config.yaml
n_layer: 15
d_model: 96
n_head: 3
n_kv_head: 3
head_dim: 32
d_mlp: 768
vocab_size: 8192
activation: "tanh_gelu"
norm: "layernorm"
norm_place: "pre"
norm_eps: 1e-05
positions: "learned"
qk_norm: true
attn_scale: 0.177
bias: "none"
tie_embeddings: false
parallel_block: false
init: "normal"
init_std_qkv: 0.051
init_std_o: 0.0093
init_std_up: 0.051
init_std_down: 0.0093
optimizer: "soap_variant"
lr: 0.013
lr_mult_qkv: 0.5
lr_mult_up: 1.19
beta1: 0.95
beta2: 0.99
lr_head: 0.0116
grad_clip: 0.5
warmup_steps: 117
schedule: "cos"
final_lr_fraction: 0.1
batch_tokens: 65536
seq_len: 1024
doc_mask: false
train_tokens: 237800000
steps: 3629
dataset: "wikipedia_en"
Each number is 128 + 32 x the weight over its row's rms, rounded and kept within 0 to 255. Layers, rows and columns count from 0. Numbers have three digits each. The size before them is the row's rms in percent of the matrix's.

# q: layer 9 attention query, 96x96, rms 0.183, rows 37-63, columns 0-95
# k: layer 9 attention key, 96x96, rms 0.171, rows 37-63, columns 0-95
# v: layer 9 attention value, 96x96, rms 0.241, rows 32-36, columns 0-95
# o: layer 9 attention output (transposed), 96x96, rms 0.398, rows 32-36, columns 0-95
q37 087:132083163131116131107072130207148210091126107140117116127074136105164107141178123159154094195116152158153095093129081123122115164125147122166154103161110125111068161098104149071115164184137109104132111148127157076106122117055178137134095072070072142153149097137128115137105158133070147105
k37 076:117106181118132072085062182151048190088137056135134127105136120090099134119107125125118130185176115180149160152073115134112144129118151119110146144096099182142094177161121158054084136106183095182159148136141134124147099157097156171106132103159138084119159151117111132084105139145072119126
q38 076:130048105163117132036074080113104124132145096085174071110111135104210133175162193148140078132089129135159101130146150128113128117141116161121175128108092129102140143159095134078138127124092113108205084128157121122151144116117114132148171114117142194149152133051117100192142132140151156121
k38 083:172125117139129127061160071106166090088103148063178083134197179127104156167193156095091083108140120105151150086117191155117101128121102123125123155155138144110133132157239114113134128132097133122161158091156128110108123144161118136062140120147152144199154090172098129140117127130141103081
q39 090:174111078136074126174116094104138128163083103106104111146078055162165128188172121145121109178128077169113079122117105085077122103166113135107129110159123129154082093107181080136119186166119166085161099151123074117121161120103137156122184121148107183148149146127125161197108134116137172078
k39 074:113067093092114088145162137108123090121135124129127107095057120166125124128110090097082102161114133130083151117075127097106122168127139164132127124106212165154139011108137072102117118113155128156112102127110191118063148170121104129079124149083110097133142142133105165125068061121126070133
q40 105:127174123115132096107110145133083137129161124155160171116177114097102200096120116129124110021166177074145190143139166168114164115087093129151048146083113172138177126129128121116127095069096151157134168110136153172108072121176105155114098110143129099107169112110100138070103134147151107168
k40 073:134121160062140096122151097141086133136134164150215151054097125082088128107200132125158110117177145095089130131174113186184105155067141169152084107120122072145112114161115140101122118101144185095172153107122149076081103132087107102090111150154105175139085101094119109119087125111154125096
q41 071:118113115119147078091107089097097105163111097154189124149088112158148082143133140118087046108123145148103138107151133096119152141093107158067133127143127051147168164101086132210112141091099086112148166173117093167162112134141107131086173085127178116118152206054158130136157131146168131147
k41 092:181093149143117129101144126127149134137096076095172098090126138152185119134135125116152066134110096079094137139077190099150133108117158120091130188121217110100135145136070155194071143146114124108162159130099146146207136148060182164117148083114141094152154115118102080138144102129176149099
q42 142:082136140101150122122138180163073125107171156134153154106162159099073193092111106088111138065106173069172172156118175132127140113080105134129117150078165167155149072122100140095133061051101121161088155121141147153118111143169097119150120183142144093092137104138084170069148141135138116159
k42 069:090072100144111173139127119153152102179109071126115121142096071140104139189151106117124076163127149173119115112089152106105142138048114112109145065150151136159155049144160106147112098125121096159097046116121117107081134162134083164144092169120162153152136143119162129188119109175056169135
q43 149:178211156119159105137134044096151113135080087160165103130119123177130137185101127157136144107122145054109128090133102151110098116173137100111093152115166055082128168103152142188139142129141164142147168127188152151179145092146117116127128141137112208091118089126109081135112114079178113131
k43 117:085153086117133171149108049163185121144114099153171144174036068160191116171091163140163141134146120131128099142150163088097125126062098139084150152152108055116118094135102105106155156107125165134185135097133142197138113119142138104111138130202128168139160163117159146105115155127111099116
q44 078:142081159125145138102136149137114124124122142153160133147212109122106162064142119174157108125132165143184182132117137176081095151107133113140140197141140227160111075183127149111090097086135113168117122132099118152068152167030095123116107173096149125132146094100096120077093131115118108124
k44 083:114088169106141119095131160122076158140088116155178132127150069124138138141146102195146117134116128097099188150134140120114072072172147102124120178055143124130090099079181129141145175141095183147174122141123075136091082098122107142103195121109145117194165097130137202090093096126132088147
q45 079:114100090116100135160125095133116133148148157049076079100151146073101129130144143151160105200099109150137135153133155129051156170098127150092148103152060125103099163128163120089201159147167187094110076079092132125113178120134126103140130168112105156192112130124102116175184113152085150148
k45 090:160164150098104099127070097086127145123114057121157119063163089134143126152082151126091153180115156101083138167125115179139166129140137118146072131117135124129128142138027122177168137167165125130163149089100107121128112183128139133151138136129144169174135139047059129187148065128084125144
q46 087:167135201103173129142088104131158152127125129100167164092154096072099144127070094132151089103129206104125138088134154143117077084123138063175092114128171139149143120093177118173155110115112123126155179136135131139104137128150076171152089161117178139172077071127119163060123131127092109193
k46 072:161102119174087142116103101057136181202135158141138112145125064094150083154135124120141092089116167093101144138131130110136056124104100125105117095161073106112111111071157155136164139101083109172111153126150074136109086132184120146076091135112148117123084096094124170044157119100079108176
q47 085:146079071105095108078126106138146070129158143161113111107170088121150149110150147150135086136117145181153112146131089145092140074109085130108134112103067146139128112115132134080067170114056137104150142166094121172136138107193080121176128211120123142103140054102172165089193156150124099127
k47 084:138081105075155119111157109110136129086167135113129158179094108118117089086101124143165115167143121169126159119096040112112099153107112144141170109093117137074107145085207122147146113153070135109101121139113072101120118149211105123107104161102143146116186139198164163091145177191163103099
q48 092:173111157154168116149140153098189152175121156115150088097110085134134182154113167123147107097142147147115140100152132070130113091172115090175100145179126138111156131151176111201096143088137164108127144077218190185150145112112144152068127078143158154167147110091092129155098156115175168109
k48 087:177123106146121159102142107127171174147116163175120122153138137062113107151132142123134131084106101084069101156151174126112113073105146153140073158151092113102102117138187111093116114081056132131122129107133142125166162119156163138052150085099107121140093111151124098074169173139219044125
q49 080:098096087036130126167095123102146086152069093144131138131168134149136134114129130123161171093090120081145082176175133142142075117107118152093103128124093104155108128080144199135095124082119085155181114132155074147103153157175096109184154204149164164098124161078102104083133127155149111155
k49 082:124120166108217169145165166128103146101070157142152128129128154146092135124164126107168093117113097100145138216150137100065071126084089114146101137161086109144136073161142148166182068185146145099160070109098108165129147147172125106134125085122102147106127164086129132155083094135150092179
q50 117:074110116124137164135174146128126098120181207108136168136141181163122149124156137083133126125163146084174126176133208181113149122049074167141134144154131121185184100084094095148133118092047167136096127137123128122153140112136133127155104144107130121093162051133119155119091189122127095144
k50 084:096158093095149141186144146125113177137143141146169126119090101126103110159141166111191198157139125191116099166130145122135118096156137148170087117116198102172164123113169131115177154104074156183163074123137116151125157099107173138186140113073088151068104141119083134159111203147124114177
q51 101:089135068083097138136162150127140124073091108102115132146128186127100094091138153137169120142079072122155110176128145163089182178159145145125170130167069112123110150117165169118139205195100153161124071141163151094174173065112132113099087122104098162105157084117147104138099126163106097089
k51 091:071125078021100141153167121167178184130148125166181141084152147127083111154140138086196149084130131112109133117138184145121126175127149160183095091114169103141105093114189140136169154136154160162137071088121154132107161074139096064166103120084089147121117115119135139124147157145142131120
q52 084:158138161181137102134126105137147157155145161076069139149083168115147076130112139104132127174174158113175084076171105115121150121170116131140138124180103129113117109168121132190131150196150153104105092155093034108167144062110155133096167093142141121138105132123161067192087117069109120107
k52 080:122148078154137157142168104054088107142119147130129136176119100086098114159199095130169093105165129147149088084214127133113179130185104147107166091162143097199117158127118147182160133167122177140098120135209079153095165113176090104150143146162139114100118129141175108149119151107118106151
q53 076:141146172121155127126164163081099124149107120198177108108102102080118181101124164088114123125156114116108143129169088065105138137079153082145163156095146143086113161078172153143154125128121062189100167168130151164156205130104098144160119139158156147046141075146110124118071141150158097102
k53 081:107108154141125116156112145128124143167100084163129129176179095109123224089179111143115142117126141158205137122182179149134088101100117131127119148105145146101168131134131166157139153216152124153123101161106148147207208112095118152133145091129118099103084118112135100135135115050067102086
q54 087:113143100154142127096139155148108170126134172159152164135152145130067179111096120129144176072146135116143133135091152094189180159130088116139127125119178182113191099199111091130122101058128116174117171110070122139097122152092130079133166155128086114147152149165103149144174073139183169056
k54 067:143087103143127180144167178170135126191096100127096159164154119123112152118117186146093157160107152203091104088154167144098184113095040147090123144103128147142119130156110078105135165090158120170121076122161132095163196132140071119155147147088157105121174165065124116126149103132126176121
q55 085:087111114067175103163138159152080095096152068155096116122193218127071126054126126148106124095065115111127124155177138132153107150165091153151129148119130157161180086167112139088109132114100103150116076126132100120109147117190107137156105133165138079056121142110116069125098101112133091141
k55 096:107105146068199109165103187094114049160087077198114138149139147138109146076149144136136134076087141113103040140126149163188142171155094127123168147178095102143124178100144155159102154132111123164159139131100124158133181146138082132138101139182167108139147127084120086123102161138099146149
q56 082:124082073147130154121103153140118085090136141177152122120068184105139154102148149084089090166080090129133125117177176121090115085084150155066146103138090166149164084116172127104118189119058118138093098111130135110170185134101144122149102138130077084105191095072149138178096139160132099117
k56 089:141061111116120099159063102162097130125119150086104110109101112184105176110137136098096115179126074104145147160088169149062155145090152157164129114076141145150060083119133144086117083121101103198104115140114152156105188104175120102132114168122089131141149043109130158120165116181147090144
q57 080:093175198159147097125089142164179174104149095094139090098226154093097102135120136108128132139108142131174128057118104162108173133095135173138078095152123130177135101102070163086118085116087106134136143097080175190090145098137157116137103151142084090130146123143106121184150106144158150164
k57 080:124143180115128120148134121157137114115076147133142155102160150113041103161127158093039099163128140121128090089109160158132106159093152101116075087198096096168130158039136164118138142143112176088120152131149135172112089145073175138133074166113152148151158181135134185155126102168139101150
q58 073:150138177193138074131100079170095155084096134085145110147156082099128099173133068162173126154132092164134157138124098136144134092164115117183131129111186068118154141237087108140127046183119152091155142112169118112128115101094113124112159075089143124152120120138127099120099157101144152108
k58 078:184173136177146094114039092061079081115107092136176109128134089168158138069124092091105147117144167121123112120085141164133108113137162095138156125132140097153170094087142173130107096177161129098156144150167107142148072187118143077118188108119160134085107066121137142146117115115167164173
q59 083:198120069161122162115089150103068193169110188079161147145121094081112165120142093181167130056107164110086147207144144132148111105130091127103126159100103130116108145138102124154124159079131162164108159120172114109120074110106123115130156132107192153179112099138203122092126124088126114135
k59 098:111161068149153147103129116098128187196091157112163149164126142134150177118128085139172137069100169088134166180128160126118161109089121091106122149144025112109153081121136166126121185101094099129148117123192109102126104114097108122085167133106151171125133111083176070137166139073174146134
q60 068:155123130098079113152200099146208142096081079103075122131136092152069144163092095129157163183135126107071080158121121113173106188134131142176089127117147134105102177145123140128104137137153110159135112056161132152071150148101147136133127114133102142170166162234109133139121146128081123122
k60 080:147096122072097119130126093130163164177120133117164170132060137152140113111118132143136174167123116088107145129078137154108187168117184122154106113106167160102075128156175097188112113084116130160142138091098188087067148144177109178142109131156123184176155175184107147130118164157196123167
q61 097:153077118121121143090149083131113148173102165138172128146098127121149085150114198120175106142118152121160154149116176154121110069062163132107170096105177113162088141160157148104119129141112101124130162152182065091108054109125182127127180125097069126110113190057128142112154108094144099188
k61 087:180101211178114088140167065136122124139120214096091144131146121131098127100125145092139086163137119120122169106115136138128106109078177127095120156107136102194111117196153143062157114147137115093104141208131126133128108192071157090132130133123145112166103128142154157148136170048135157157
q62 097:122167147125136125111136094135131151185116128164117136096148072136103164119082084108154159085164167113120139137154122119176189126156132115175115162111186146061192071130081125110132069117125137110126143112131182135110041158137148109150111127132108140053149078215103120104131133177126071118
k62 079:146091082123169127098101124111103121145163103107136084129115087145130081122108101039194165121165138057129120146119148113139185107144112110108154197129188143134139109135141139138161071099153132086135136131132147144197108108166090115080141162187121167092142149183094145188148195174153113142
q63 088:128157158102106147096133067078178068142100142113161144093138087187092152112100123108104136084163151059079087144163144160148104136077113107134087124157172027157162139108119155191089105088121089118129141170116115139101065124154088139119126161142168134126101136118105151053153109130138115140
k63 096:205170082110108106100106069114169134160160130159150100107133117167167103167105106106113144090083099107087122131139158075150062115141123062111092170175163039116140139154178099187171138158113139091148140160121118118160114085099111146125155093127124137143077146163086092093085135116172133107
v32 074:114122121160130126113156079155133124126206142100112109086092107128154150202070199141162087126049163146164199170099198129169125151158126120119100142129140163108098169115124144097140113105154159187093107103123103093115090110150127123164132084073160124107175161119085182128126145145094100096
o32 091:067090142146144145134076107182148167125162130122111099151154162071137137134172181114084119158134144124120166076084093110087135092095155087133102088087137180131119130193206122089095119126135123102143116038176164151132123152138157102077127113156109144146121057172119118146180089116108089137
v33 078:117083112104098098121126084185101150071134147133149178168138140140070128084097098164115102198063155097128175124105146156137116149141104126173138125067175109133117125149176119153161125140182089127101111073070135108158154147113178118155122118148105167122200174141192113116164188123120146175
o33 089:128132193174146123122204092116143156119102146171167108177132104144210132157191177142117137139104154222127104103146146150126073101152089117134175128178052109166126128136081150114119135128074141101113145120147100164099105148181159139133221110133113101129171122131104106106146140113129132118
v34 075:073116128098157148188109135093093153131144168123131076135127156125115129153118089199170160091127180106096166148151098156167139194133147172094111052124144111181166199189104119115098116198106123121123090113158171150108109106175076141082101123095113158131108122128113152084136127115134066152
o34 081:097144088120134086128104094164136075080133122166104191171142138081197175112159130075138139185178110159205109066145135086098114104124180140145132172109123093104103131173146113059128150143135106092118140160156178121134167153124115080120120129183145108136156182095163125144091157092171146116
v35 084:110149158138131121108127142151092111161114129133133153151068091061126073108105140132125141083115156114112174098174146164120135133106151177141119131113125113133071168079155139078078105119140118148104119103130106054086167182151129098106144103146139062165131201060070135095145185219133121125
o35 103:134073119145084121157148144147098117130155138155117108107136135126179126134095140093145138132132127117144120076078069136166138109141116113084235130117154126151145099185082132104108107151137087098117114107028148149101133208131128122142131184159108100134098175172129209120170146201106116145
v36 084:099108077145089143158116127092098140158173141121080154142155143160107057127197088123059216112137166179080137129157075169122122132163128087079116116159094195134154122099142118127157114191135124112158077138162159215111151146135147099131173122130131156112132168119132142119148135101078141115
o36 083:115190140131091087100158102153141090099127087164151175117124124164159198133083184153112116042170123061173143077108103116100136127150133185171111105143156077110132111104110159135172144101130112168094200119085110137143114112140104161123123157155128147110153113110133181078044103145111140111